Weights of a small GPT-style language model, trained from scratch on English Wikipedia: 3.16M parameters.
Each number is 128 + 32 x the weight over the matrix's rms, rounded and kept within 0 to 255. Layers, rows and columns count from 0. Numbers have three digits each.

# up: layer 4 MLP up, 512x128, rms 0.13, rows 65-164, columns 0-63
# down: layer 4 MLP down (transposed), 512x128, rms 0.115, rows 65-164, columns 0-63
up65:139126071102172165131119133108073073158149164105172159134119068106102129145101129132153137169125117095153102109135133151088124144167133168077109166103112146120055100125118143128140122078123114
down65:135123145105142182081147109136129148113189120122197100120183197105104126090152104169071162119114096126107160108157141113150071100141127075181141098167091072172144117123111172143110141121155110
up66:135158153144111151164083119119124145136066136173111114155137123199136103162141148121130118060124160125121115180131121131138150104139103133123114123167149139122134105111123127107067141134127126
down66:151159112136132134132134108132118131099112117138127134151124137118145136056111129139105099127106114130157143129130121125122142114130101146165111105129145129126143109130118108127128132118098108
up67:152166159099130121194147125139108143094067142178109123111117099128106102157124127084045092104150153105126130172108085167099172133113123141171171075126143093164110145113140127099102108123152206
down67:116117107168077144093152099160104150153155125088087146108121084124057122130127122149143169155129149157057105143150173127094111150136173082164144138171127092163118117100129126143124082122132137
up68:097159112091116143100121154130099087092119132156105118151123096163119109128153130097118117124109145105189099132128128134131111106117112117132187066151105155135162162116156117108132097120113123
down68:179109117125133108180146119155158100127141111140109092123137143106148151117097168103154175136087114163079104166111192120126110159120150166137062120090156118072092163171149109164122078092104103
up69:134151098136160168222114204138170130142090106148085064109132137122118092117124107121099082120191136216111116119137146106122132141060147120138172072186127105064142197082132083134144107159066128
down69:198094184122128131131158180132147072104150180105157168142137136105138119126154098143120151129127144089163099174152177148094111125174113137150190186087138113167137127166139168154156108090120092
up70:171145177098130255136137164184113105121146136068143147064168128161054114169159072183116124091046146118161053111108154181191139095083131178104092150118087078118162152117141173132089141121112162
down70:119137104198171162087122104160088087125145086120143157170121076179196135105089111125066167162140103160194097161109108149053153174148053135157176128062165171196125038150131121140118105162141120
up71:130124115152180160158187120099069082114133185155145150131129106089116096124092120167072122149113107176148141065103093126151130137134096114135132116132112097094158094085153170133183089149138184
down71:146104116194112132124135117170099111133125170137164136163198081101166108128131117084159116133102105134143117150151079112118127146164146149122164091107138148135118072137112144179137143085123138
up72:141136089169138141107122092179122141085150150144117153138122135142142100130143079137199135108129140134146116090195103129087121132143084137077119156101124152140133077102109068120146101129124125
down72:158172146183153168116132105129133120134172142126121134166056103127137108131144120126143118115130143159148103105152160132131142118112090171129143118103101166110162092119139077143125137121153107
up73:088120142135162121135160108132088140083079143158125111156119095090159086159122118155115111132114110150128115061110116124153133146137122161143159115120112153088158154116114120183186160155170120
down73:120126128170105124116140122122145115128108139148177092135142147125114115169156137104107109135206030141138101154117123145101154154134108135155144133110161108116112049106103110158136119132128137
up74:128037121100195123125105176063055068089101150162131155083180109146098117119150151142113160130149136094162118105135116171115194079134146099087225141108068131159148116097125195100119068054148174
down74:144116136106100192139107139087113162091169117106140082120149096138145132143252136056049109133117122054142090109096183114105147186093152139086135090123104170107087133130155140102131115178059115
up75:109102128156169136150137127109140171088152128125135083078135144127132073110127118169146170127152131155072142134089162161156133152119173042099086147132105071074194100103078091108189139163125108
down75:167118068135135107160142165153111140185102074105126115073123212130101111074124162094149141176125145099131109156147142122128138154083089137118162110130095135098157159159157099144101137108113098
up76:152097187139102090128105191097172183146091111139092046080167094138128150133116110095128107124118158126081071175132138171129127153119138124101153090192133137136203120139112087103175139134105134
down76:089140100164111068143182045121104126037216144121112065143089107101080140183152153159108087121141135111156141086176074141095132074046146065068129182121147183180132144143211180151155168174199144
up77:147114141165128148141137095080120123085103178182144147140089110150141169163130138133104127129119118124160051148142129137125110159158122120147126151083116139154080176118131052128145163125129105
down77:157144198114165183119112124113138122158159105151139109144129125159165112125153085105111156107077108133150161124104126152145147171130127114120127147127108138107217085142122162098130116102135081
up78:081105135114137166223114101127080108140081132160072088096119132087119118161149155104145098121126157151093142160113115131117157101143117138096108141117096162168096204109106133116148161097090143
down78:112125092117150073101122101176138167168166183157115119125167186127084138128129131148185113119129129095112106140155131100170113124093160113170175164134086083113117099098199065133153183081199183
up79:078156156112114150124147125146143124107137182064135108122122104137122066168156093152167134135093137159122104072110164134163104135086163125139112100144126133111109142105124143176125173127126107
down79:101110154198125190085165122104121145118112116184142086125086132115151138150062080129089132143184084130176095111109113144096086165182107127167170141110144134102143142117140083124154192172121122
up80:152073090155160123122106149143079170197166138120108126093145134175116133124104085175130134117115157172123083095127167140104097061103100166123170158129153062113138085056129190148128042119115112
down80:116146112148113089189136099136123112184129106145139101183119219149067134102060147117098122109048190175114111102079139197179130089141089119088124167150109144178181103152150092081124167154161130
up81:105172127099149118203195095100150123160122148121104142120122085097116114138106127141137122132169127220100134106123151131120104130094163132116192082181111131124089147103185086119150077138078166
down81:147119143163142106141096101164123107138093096110117138100081078119174128109134136097129184156120156161082165133049135121051182107162131112147116177105137109105151122140106155195150117141081118
up82:158165091145136105104129137119149186117101142129124156133168126140167079153161096089081132123124127159121075087109135117157100154134111128136167123133122119101110149067091143205112139140050115
down82:136088146117131083144158168148057126141182143118101132161095175104099119129120138115132145120132162111113142130139150069143047074118179140101072136114158091117124171119143111050088127115106153
up83:104154105104156123107179086138046073108143141075131154049086138115113121145131061185146159163099158122147090051112132149163090114109201128129102132100105090168118149086121133145131101148141160
down83:186123094156163083154098107122099144126191093117129063145131129112112135087158160199127090129079141122094104126130087197093079223102145126145147149103158142192156064212129167119144138132147091
up84:140136082230167109174107156115122089095128159145116103151105089114123134134087136182119146126125132133147160098110097127060112135099098134118149091135174150120109116131067124112148111162148168
down84:121081142127141105117158153117134098126075073139130089114067086152175156154141154129109121119102152116167094132070129160170145166091108117134053159128130100133086113125164092112101125124133170
up85:172115121170125180149127092128166131079085097116114132102137124101129084121081106101155114131120141119121146181171185140151084094134157154108138117106057129129140152085168103117084114099089139
down85:083098146122158092165132169116126143133069123126152145123122143157124123120125176119104112130161155152086058096111122122128102148169130173144121152079130076101140140162154180112183148159145159
up86:127111121137168156109083148102070103142117124180082129129161129185104096130079148159145109111109164140146137125099115149114127151114141140115133122128166047199121097173099145046121079089171142
down86:152112132105065145133142110134161110145143150115204146105132114171181139111142163178129160149124170109179171098145130094161125124160090117123115101105097154078169158111169149202115141122054063
up87:168113129138149095177160185112130111128124128127130092153122105072053153163134143101108173156125132100053119148092094184071136184180114085095100189145172174171069089068191210173118171137102158
down87:217124100116122167172130168175143161111144079100136091099110167130170161091124107142146083124128139107072116097134142158180129150134153093065151060168130083036187130157080164110130206180145141
up88:128113124197172119120088183125135127128133145112133134095162128120141153139152139125130110128108145119139100109125146149124120133105154039095092155085105064096108064151072122126186096128171120
down88:164180134107104163138103100145117157177154151132121133113120022130094152123180104156141147147078136127129076123096103143156138106176155123113154072147143141117141094112162165111125136136107114
up89:118135122150166190115143120128120175121080180135145144103159083161175140142154091128084181127112105180136117111132132119160130169128118129125170139149114145100152140119135109158157150131120119
down89:102153136056135146102139100189151084172188117073108149125106068136082100095126124152134122109152127112111134116066125127129101153150065156168132141149124116089122115096145130130122156102094148
up90:116116141100078158163101116088063106093103133150099112112112101130071108136111119089099152132235137054139048197149125155127125136096147130104117084181036134089169151136104133123144167148114114
down90:183143148162146092176143165132195078135094178148099143104158134072133119142168114122087119145185210150100136061104100118108118101099098212195164114115166126159124169101143145078119129143108129
up91:178073077067143127113129106137115063158175129134093106073166142115111128150119096142172148141134160115095115078055089122178138176156204139108102144135119085107122127138121130160126137065131123
down91:088100177136136143168149115133121202124131107128112120121122134131160127157121123107153083108153086113132130127114088114150116122154128155128120131099130112130105115128116129163147156119139105
up92:087104130157194165154160157098149117153147132125119111104120104109089115139142121113130131153113120141097104163135081178105182142147106110116141121115048159099158055095125161171198149035068143
down92:136111131087084077152161070063151048152073090146102138167148140095100154098178088139114124142124147083154140134180132192161162130191099084140140139114101154214127048108189127139064153175104085
up93:119099068107131105110141160122092142098087147102128138096141142105156095140100132132127142147135127107131086112139107129135097163128105130122079136130156103151151134122102162133150141100100119
down93:104134118103100128138132156075119149093103129160104148110122106105134110117096150125097175115140104108114133153115154141158123108128154124141106161105107134123125161112129136143104160143136099
up94:088153145136152105144191074128134107097122155117111115102093107106140072156118139149141125147104111111161086091109143127166108184140147110144151061119115134102134145099138076151179154139127115
down94:141126155143103135083139092131132087111133157158172073101123165095052107173152117094143158135182090125126125183162114161061133103136130126088152136126096087119139149093154137188159129151123156
up95:104079147098154147127091133106108111142190157132087135081137084193159134201095030175172109143127148218117141089099137153147145113113135125108196119149179113067096074105119115175151146071115140
down95:121141138118162133170099192163154083148112172146172174106107067118122155168153103040068119133139115160193111137095147122144161157188112165118114045124091114151115150128110089152123080140132087
up96:196074123161170118208127069080131086137141160145071155142132141160080157140062136170082101102106144166090157101102149112191138153084130108152172048117113104134109140121164132122110078135128133
down96:120080136137147166134165108194135128144143147120136101144145106129138168128110123118116058116119143161094162112173085114189089148110099025110089130113120173147119157151135135133134167133156134
up97:157162159111144125166104156125071121104169131171069157160163128105160104145087141161085129118089160086156148138082111128121115121189104163074199084144100123125177156089170180125125117102131180
down97:185123113109087147110094128151136067137181088139138075137101096112152131118105115096129150129139205110112127108144161165196127166109088086074060164137159117182104143148164144146119119117139138
up98:133134127122157149134111106213138134135207152074144147129166108179137128172128115165153174123099115163132144055136183133129108065154113167139124175117095124117116090130149118184132127102092143
down98:138098126143112166097124142108150126105113131155138139137146078152119101111090094156138079142150122133154128188156143103119102118062117127112156060119077167173131162108144126151117109105116132
up99:187102101207148132153168147149105107132127180127119089096118091095138121142137120157115140138117112094130058074110093142063084148130139125103136130068140138151138105117075199113172111139125137
down99:106177109139132109109120175105145109138113120139102157142137107133138159110134166147162109125143113130128163108148151158127164135106127138156137163147157118161141149144161108050091137139118146
up100:186117099176159127141110141098138151127122108172066095112142148148143166121137111117103142127130143101105099157124179129117127143123201106106088141119083131162120158134146118144129136110144132
down100:070142089146130139136171094136141124148117153124155119128095200111125121079148114115187154124096127155135144074131124146109129140105097161123098100095181160096124089142159193092130137121123195
up101:101112150129133221218168120124114167168092140081101138122168079130127115185063045084104108095182131163121140126123120129140174095101143143123160101147099114053147142136133128152099110100133145
down101:107066138106165121106182111160126164124118127091180133139192098134147126075121125063186095121167154102019159143101131150132092124125064149097142165141118084121197124200130082124134179208125102
up102:086160161117149145149103159109035108111104144187130126139098105145140095157110128074133119088167137088152158127140069141087170146132114077061131096164132145150166102096072084080188147128144177
down102:178103099055105160169160196070135065134102072118111165160122123139127148130143124119108126120074166108176073120138147126181119130157195149125093128166145151093125108176092145128131165146106113
up103:131137172136171136100161110167156178138164138123131113130114135095132107137103114063113133139108121125101130092066132148103133112162114117148117150104105148137158084133109131149171137124140106
down103:104111123138128098169129114121142120140104160039138118110150127127136090129127102090164099178118118102131105150144127119118134104130104143123162107108133137138140103097156161147124146127098130
up104:133126192112162168104126078086066123140145123205128122133170081116134130132098124075109107151119122141130122130137129165138170148181124133136110142152096145101062124136117099089150085094143129
down104:151123119105156156080111189046160144195203129112139078142104153118178167127111062132116115114125085107098146134167145169132100155112158147080107203125127079170122177076156149208125081061109081
up105:143103058106169178083137086158124172156105153152113154097105114166102133157128046081113123142149131147123069102136133136101157143134134159123185159136136085088085073035146147177144149109074099
down105:090079151143123106169111142214072138115129126064089158173127165127084099179084084112153065132187147144064164121113069065106101145175093208145093164169073109136158135155172104110133165143168166
up106:098083107109129108096145153136063084105164136127106086046098123107078079148126069169168171145096153147117099083043111181105105099154146067130159131138114080135159146087031092147144112132104142
down106:094108074122115081169109098101127006102147120149141150157166184143096153121083121131077122133089176122150067147136108165158091122093131167131090144140153100150148078180171151148099095140158123
up107:155087166114137207125121137192088159131119148139141091124122119115126104159069084100142146129172109176064113115056152157044159117137143085147129160108125103172132071093122158140163125070058119
down107:099085150152152108196094144112114115149150098090177014071111185184100113154152118088107099216118103156098147184087125139106165114166114098067171118131104136089131097147131066085133106150154161
up108:172117123092178089099099137144003093130135142129122163112128125179100060121150070134085148107088168112089143120099096168183177160163152162085144131163057191141127155159110109132049122115180140
down108:127091131156144103161118070107092136076166159077138147144044121103133158188194122115092169120071124117072088048035255102176164114133102108143119167185125148131095169126062155115147152156164065
up109:154164174168120105177116112140145137108155131127134134136115141145158107156094073123135150106120137120121133122123127122152133119056158104068127105102090110072159148121114151182145126167117115
down109:138145143148123089117119121148129129132135094119135082116126159086122151102155140122168112121109142141150123124124124149130164126166134165136116164098155103101085115129119094150127170121134107
up110:126137154101194125144116190098123128187146168105093108151153123144124186166167147165126129111067140129086060120148143116145127164119111121127147062102067115144149109092089162171142109158113121
down110:083129157165105167111121174140134124140111120044139112105102169143092154140181167156147183116113191131099099170077134116093116187064112105078098163104110097139194143140128149118116117144132087
up111:142058173162156127153134155087055127098040131152115110123118097092123132103112116115072162132124121181140143147098124129127197130164097128126102142123121155090078107076108114147141125099131150
down111:111193034138167105150133045137162123179175149092135068128125087122196115121127086124179117107166079098063050132114126150138076139133119158186186074084090137184140115170199123196113129142090148
up112:123149169169153158124077203069142172139105111163088088095184117151100147108126142084088089117209145157151067172147165134126201203120162074151124062122129123142123138141139109123106151086095196
down112:043143106087151125093123126128194091150177140099095117132110091142114141154159153159123207128161129142180108104108146139139082059123060137120140126157077203130098082096136128136126094190096159
up113:114093085098117111103148107116112117138137145117124114112153147138090060154122140081110181132130147096126117113050136134170179138144180091111126143111125107126164147131139109154136104126078113
down113:122136128078118156131122077087152088168159124084121110138121168149094126170140121122129121099124123189109170106124149138143100096116123136123088149125159137141119121111138135130130103125123110
up114:157106149123119149120150149144113099144180121091091117140128120187088146157073092152117096111138171139139103086102119154165099155089126144120117126162124092135145136110127146114116107149149139
down114:149099133207138153135161079143136158094091138137202128173121147111160137111164124081116190134152127109107116158160104109172135133075119105171132148109096133088206089112148076179164161151115110
up115:099097160089144117127119117121121153098158146106124104116128124149139104167085087109127165156151161119121100155121110179125133172100157118127141176127125167078146124109131141105148119122090177
down115:134124111184132107117134101155099114117107102135118159073129163104101103138133130122124132188117158137128105111077123149128117100163138146150105101152162105188128103161110137136087156113111096
up116:133171086143112111130108123077165123152106177166128104122143099077113149155113136092132165119069130088088175185130104149103112099165186106141127162079149135175121130127123116177117176106098095
down116:165122173137160171159172087078131110087141103161112100112089131113116101089102140118123147123094190130086121146126105092159094093146155162159143138140169100089110207155167171107087150148098079
up117:173088069109200047145194182091083104112185171113084131075091132119093107144080097150128248158132143141110130122146163150082123118134137185121091164103087186136096151097132135134103071048117103
down117:141167126108157139120126086121097037143142157162111179133104055100145123186149184123081117115129114183142132139164053212201110151146133138086098106081074188139179188114091090101113116090225188
up118:143072178105188148124132145203104125136176125100114146141152135151140114120118125079116190144106137105133124124154088121134141126134152147125133183153078057099147135049057170118104086146133139
down118:112126162128115072116115104116125105122075090113105132164105103095097109139113137134053090118065109197151060171135149180115109110157091144143084105088088172123129158135141134188152095175117170
up119:113143194143124115170143145066102095122074156180095129161179087088084051146084112153092182094229124167077148131129080108123142121096106149108193127188118119106149130101185135152139082119126153
down119:098112112151189106222080139168102091133139192151197138113139128151124154145152194104142162123078118160129232149114139127110161104085066122163092143110108080162121119158160132080113098127157136
up120:130078177120164161098089188136109177110070111127127156084182134113129124103157147043139106122145163103088118114084169163119174117178137146092100179143091109117152152072092105099141100103142106
down120:112065120155152156118096079117114132142186153136129152128102086103149087158114074155077166150136161104104138134160126068119083111046103146089132107093160133135062139209145149097104143141108177
up121:121103188123102154160171126143122085130113143163097097111071100080083092150082060097091165098141131161116132148098168125090124131158089156161118150154068133124034089129161147195090133091133154
down121:129157105213115125133129111150084137087099105118133102145076093103187137160097102109200116142169121174113189105148174123107095179090157143085082118095108102122221129063135074152124215071128121
up122:147132124151096127120091102040101114079104125192084134082091119154105080105115093148137127129155166115149132164157150139095138131085179127102121095066143061093139161103147117074129144120109122
down122:113142119123135084117153151164092097127155124101111160148135170114139137098171168141110101132082168076147127126099120102088073091110111117136089094140133190130133125166129129113139132136179128
up123:134151134130163126141144127179131116161115144123100139124117093137147070182128112133127102116147139113120125129120119128154117094059103143147154097114130128153161189134151114127071154137184144
down123:136142131158114117190127113108111119154143091119107106145116133104152131077107140104184155130124142149135100093125109143165116070159143082146125077167150061195075139118132128138143104168146139
up124:134107142144201136117168106151068121128148130166120100157163080136114040163077187069142130136137133186075160129057117163100188105116095107154156132136155152190103062141127182140140133095129161
down124:095097095148151132148083131129217107148163072042169060114155141172140136137221117135116116137092107090112138154179116137100137131123066125059168105120088114097088070097110120114147089134121136
up125:132147142086171168134123148160116153165134137104125134139167074203074100136110104132032105138123118114105102168121059179182164161107160095134237101164185108082193090111148111092113098149114176
down125:114134121143074125141146109150096104121156186103181145172081096134151080101085157122180143143133096148091135124128157122177108070130109097136105137085107104132174154141078139176132153043189095
up126:071157084075159149139178139121085107119124190113150142116113116106135090179123138084167178151120108104147118089109094119139150133171100133102131136138079133123140137099112125126138097128126126
down126:095133125175098122085141107139128094118157153115151152155136102091116127151159102094121135104123125124146159085144190129099112078140155125168110139102094134116116146123110105094123167129133098
up127:185150180191104154150146204171126181096095114132137100123135116130104070139161034064097092120166139113164079149104110142145117196075200133146151105184138070071103162046048147121116170157055120
down127:138104174073112129165130118085094083068121112114174123157120196125133111131124116139108075142076152087141112099169142123135142155193114152087064157081086062117120072077124129100130012057142119
up128:088128184076098133143105166169111106166138146074145150096125099120125108178133113152148113127137142162073125088096111128170120132101167152111164114182133130122123152104134146104129132142087155
down128:155119104141187117130147097107164140120140103168096105143117095116183112104119142118117154164095103110170084135148139115107109128144084115146113135080123127149168094159109107150147160137145164
up129:095143136140168164194064103132128113111112133181087112151107070114156117112132143149125110130150141138139142138128088138141098102082133130099216077178119149104210188052141115082177147160101187
down129:098108116119122123121161095147151130150047193094160143122114089125173144109157139114180148127139138179152132124104119080144151151116084107165045177080135130066044078110117118128134109112102113
up130:175088153107187160114186161195101102140181119120118119083117065159119142155107107134101123118143139132022106120112186171132110101139089157161137114130068151140110136118174079096105138111076191
down130:207091094134123146000112167102137207109124144115126108148109148133164129117155119129123082110077131066105192162086147081218124203178114184058071122125172071141192121117156135134140112074157039
up131:148149115081234140148109111050131097176183136171155149127098101121135156130103103133097146164127115119124111123192080196149087192167202135086128157119105066101121129139094089112123111056144123
down131:095174140190139140146118137085121111083159163166163137141182137123142132110081127188061156126133140125107087137173057107172090087045104162093143094143120163126140137155111198084123143107117136
up132:084147178090123125146125129132137109178132135094121149127119114136113119149153132129122101127136128145124118127140128138138118117132115142134150114169113123145141144116144143134092140140111140
down132:115104128125134112130131132125140142149139122123131131108119108061110121107124098127136101164120138127130105133100128123164091101136142109139118143126145134125138142126117155118151125140113146
up133:099155092182096102103185082117053132096102136143144124116091096153111087142168039119107117146166149152111102099176112180098094134070146108107108154104120150160095107089104151125118151091118147
down133:131126154168105117165133102148062172152116130133141099181167150127147140117095129107137107139145170121095140085121153079124116126164105109126122128122165115131096099108151145156106094100131121
up134:173135216140157168120094163162123143150062113199101132122127122051181116164103064128139114082136155134121164141120113119170131134116134119113135119109169085086076182136127123127088142100105105
down134:068151165137137131096129124117070120095175146179115087142095121133104104128139126108132104115145162182125219104117091169154110145149145139112113159209158121135141098107086131096107132131156149
up135:099064080107133114181162141147064088062161121109102088081095090182112138194138143192133099132133154127106105107143127209082103087072128188160121137141159047167080087140146136080106109137183187
down135:089140169162055153130133134157138132155083190103094104148179139174199162159140165132102123124061155211127152081217122091204151071136056116063131119139180063159108090137078124109125099170179077
up136:111121119156129092147165134147146146091167177078118082096115136093155098170085115131122167127131122108100116087111131107147111128145117059118121153106158134110134099129132130183154151111107136
down136:140121102165112117141143106137114114159105096124185142106108162108086120123172124154147136124120072116143151133148110132100106140101091178163175111145158092132115162126136141105113111135116150
up137:126132192175115133195126160061138120135181149174091116112113096121090082145134107084142100099151144201071163118138069127086163142126158101118207044113137170126163151114113179132123081149056164
down137:126106168092210162113178122138083095149209121111058083172142130146155134153112062165095105122083181114147090130180094116114119042123073117122103137176138191118085165123091172133157064063113108
up138:137144080189175179114089131103123106113156119153111157122130148146146127109084149113157110115134132073126156139122129112138199110094132126047132103127082093092149113133145066147138115094100086
down138:138180175095109120121129096123189108099114119095147110134102146139156154107132105157130154127108171120081083046150111144094069094140111146139159142124140125141101157170141205155098147109147201
up139:143088104119208107132151073078135117122177186137100112079133078179142137152146158120171121141106155124091105170155120162142123120126121162131154102097070161077172145118128111106168066093114139
down139:121125093157119115180154068157059056178139160081139144079121111119160080148135119156145142162085145152096143127163079168230155138142171185141154107162093150122151132139077128131111073033157146
up140:138070098161173116133120080152101122189205174120119116053138123139102122143123118092140109134175122105133107065083125139131176095087190155058165155106143085107128132132096195152119157101149141
down140:084160160161176096085139183131149145095092186097176158151123097113130131178113085138092123143164062105143065175141126117107147110097190094191145155132137118079086162160178074180074132134111086
up141:176126187163118126193096170125173105133138143186126116116109039118098141161127144071143093117146142121073162167126156158119134126141090087124161096180158107094162111143103126093150085172167163
down141:137126122132209139163099117145097147119138161152129173164112188124147179111115176109142071123129138108075128134136117114080096107100107100079080122112119094131049085157111151133130085160115156
up142:115154149215105102179120148081119161048117132213097097147124057117110118168113101112050105123142147127095160219137130148098229115109115068139148129072117143146198096144167097132151049136155132
down142:122161163063165143126066107127107103172161162163148184158095109163063166114135107085124178111046147129029156140130195127143178151077148099120200100144096045150130133077080131092125119171186099
up143:145063098137132155125106144075114108142111139134137161135168152143159079099110147145113153151147119160148101071140101108162159169108150134150115140141100071130139147110095146132135054113115122
down143:154118141118134138089144113150122127139152088125141130161108142126133133104094139136137144147163127091093137136085082166171146121141118087113098129119089159106130163132145107165132142135145072
up144:158130150173158147137103112081162100071133183146164135138133104113107143194126141119096150142112112105143069138143138142166118164152145097107092165121162169178124086146097097064155121140152115
down144:116120143151139131123109151058121064123141126127165117126060108144219113088121115174180152141113127115112150124135152186132089125159104157143163127118177122116189148156117116160171156089050060
up145:154160110087153067142159148209127128138134158067106151071139065138123133178142154081176215107126144152054142087116134182105183080085111108157106162071177167170119095146172082161167147070097140
down145:155155092180101137087142124139177087149131133163077064137110146123111090106182143089129119121146186155129176175124069071179073138144088166123123091094146184088103201071153142081103115119142107
up146:103125137101140093185158201168088117163139191091133147078164079120101099243068142030148099139157143163169074073049130156131206144185131123077136148097084052151117119146056155199132089148137168
down146:134116153135124086078102100054117105097125140142101155113135055125148126087128143161137093104209118132083166144142131117132153140123137118090118106128170118099128120129168160122155152111164113
up147:096144129087112128147122163136127133110103159075130156081111135122132094129163119141130139126123146113118138080126125134128142125136164155079120136115170153121148195116120079109113108132089141
down147:115125133138140120132128093155142118145165141149099113146134162123176119134092109133080081138134108169141084145137107094126108173140124114160098104160086148143115143117113154119119136136152121
up148:154135121137145154172093106073121084089199126188134124086150122162091120165080121171145159127150145128079115107121116141126122103113148165143120167103119112114109128170152142126129130077140141
down148:132147102143109095113134130106077156052178132150168149120121090124167109150152179149168177131161085102149084149096074165163146148128169150120139081103152098136136159229083137145145153122147121
up149:168126131111145122190100178075139100146140171138096127147113083100093134157132076146097114126147126120105120168120133122158106118084095150128158134162115100102166169111172132086153158182119164
down149:148136108074115100115193100135123140136087115140123126140154115115165141074163147084105172141144132187132167082115127121165133106142166108153075112144147102140111035176133103118118116096145126
up150:074124088121136096163122099151028096053150185215104154152145114173116090174115163080095137134202158084168155127123074137104160118094146099096152095130168091173125124096151082091166128105188176
down150:054154132164071130180110177074142078156170077111123107159119141152113110190134140118167128132133166104135121078064128161125061102123175198174116141169143169081150188166147100127138150095143126
up151:107130097137230172150079145087110080146155135161149143146157138136150124122150135089074115130137131148184114089106045133096152120229127129114172174132141117081110108097115180085127112144130138
down151:167117151094107119097134156130128116169117163079115150121097148130095150084090077092099077101079104092086186136130198136109129152125162135111106158104159158125160153124104116214170079101154126
up152:122124171095129210120151091086083181157104124163074123145155129108165116127117086081145095123138136102066114140069084148167077167168151159174168079170056165155097178087087085143042172140120088
down152:117141111188059106104200030134089074238085181087109170154058059193118097167220130117106125146128140154092123099177104170068207130168138184157137125087091175157148094103147179177090193125132155
up153:146152136129122192155121086184127073087201181136096150109104117170091130192142127149105091146135157129167147111074175127117158109099104146122175082089138145141145124148136117174132123134121171
down153:127132099070109126135123161118160141166081110084130097145180203148068110159145113154187162139122146098102112101157193122160126133076198103127200119133113146175160088115155074102141094099154085
up154:183169110252131134151155173154113115156193116185114081123099127122102131116059112103103071157129133111115105167087174147115104124107103081078106154179104103138124053069121100086150076097058186
down154:148164172107094175163089163171087134158159129124083103127129127146113122184184055164171145106104189168157194099046120116135130148116164096082140055149184034058086079082087091072079182099106133
up155:115077072147158096085130124123118153109156135154118156110163126126150108117138147138175169129174157103157102083170113143082129120095122118097100167064102117103156127144111140137164087061134127
down155:105185122118129161109138129142140187152130142115106151128106044106152104115144093138123155160103167114099108136091125136131127124149126175135116137171126138096108106132126093142147142094110122
up156:116126089142094130080165116158079091154154170128150153104154047176161146117111079160121202149109108142107080126111089173151136155125137135155148157158146124108141100075108088095131096075092121
down156:152105138059148122116089194189162104146078152140072092147155228103110048148108130116165062134148188048038125131201120132018158036127134075130148162117175086162112143134135116095126138099193168
up157:094141157100164149164116197139120124114161171078095139135179118149099147255114158084125150120161183151109105092067122151151175125102124133094129145156105088140104129126064128158115155114107126
down157:111144171103153181175122141157142116144145159117147152168135123153120159206067151117107094042160144137160122116127127127108141119114123136134120161137102170175132135128117141131079115131133153
up158:171157217203151145175106173098097134101118118198136049107119110084166104121122077153142138122145139170094148178128138147111114157159136116076102108170113076114160133091104078036152125169141150
down158:046145151120155137091136099144074052172165184132163182161108173145072149188155130110076117110111125132094104115104147115112140127116149173148170145168104139155135075145124149102101123120154149
up159:072117126164135119126079135111085092068161137174104082109093125104127031159065072091150126145227184167112120090043149145163146123137119060120151103118109127103135166119151059133142132100047119
down159:155100076128133117169136134143106073142174091115184061111138255135065126172120138088136106187108121115112139166112050201096124137140150112091129155147152150136150066172164119101111128131161146
up160:105183149127152154130113074210122168110187157107125097119126093135135098146157080112182129137106155145095146121080040165074111125143131134091158119118117178111141114105060149102165125125120160
down160:128144124142107161166160138117146025117140164158097149108198128120106168187134136104072153143123148127108162120093175102155129129150160089120116081146132114150117125085124113108116115114137146
up161:172117126176136141139112141104165175065116129118078051144126124139150152168080115183140163136107133130133153134116167149115129155156137079121107111142155119079098151112069085150190156142063137
down161:127144149077093111161099109116145133149106099093105124101127200094155118143071144096097130130129127130073169111115145104163150114134190112098126112154094117128111165108138162118127146131122132
up162:122114186119117144177126086178110146114085106125057103142135125175163097131082148162097146116099192194098164115080119132081094118155133122173186122160161141149141123119110151132143116172110131
down162:125098180174094150103137073096166156175093063142057113132129108115131187167097129118136195147138139125110152087084104135147110149062193136053121083152178126104141090122151150078139149115123079
up163:104095189171116103190143095106160171126129100109113076127162072105139130124112146080116122131104140138113087200118131158117100120128121080185159081120121191174163141158140118133114168173093159
down163:157087117067146210070100141159143133082222160154046088133140115134158088166125096143090069126143101095121160079184099122132171103118176114069116135184142094068110127100180166130147110046107136
up164:094166105130161173141113126142117145115123212152147142153142026148138129169149110083161103111146101108123138142137106129112174111120088149142168094137088174110145097146126051105169105102151141
down164:101083107119104080133129111128156191160091154076158155172159122132131120114149162148139202131076136089098138092123198087156113103069164097182128120122050140118173157127107135157117167123156098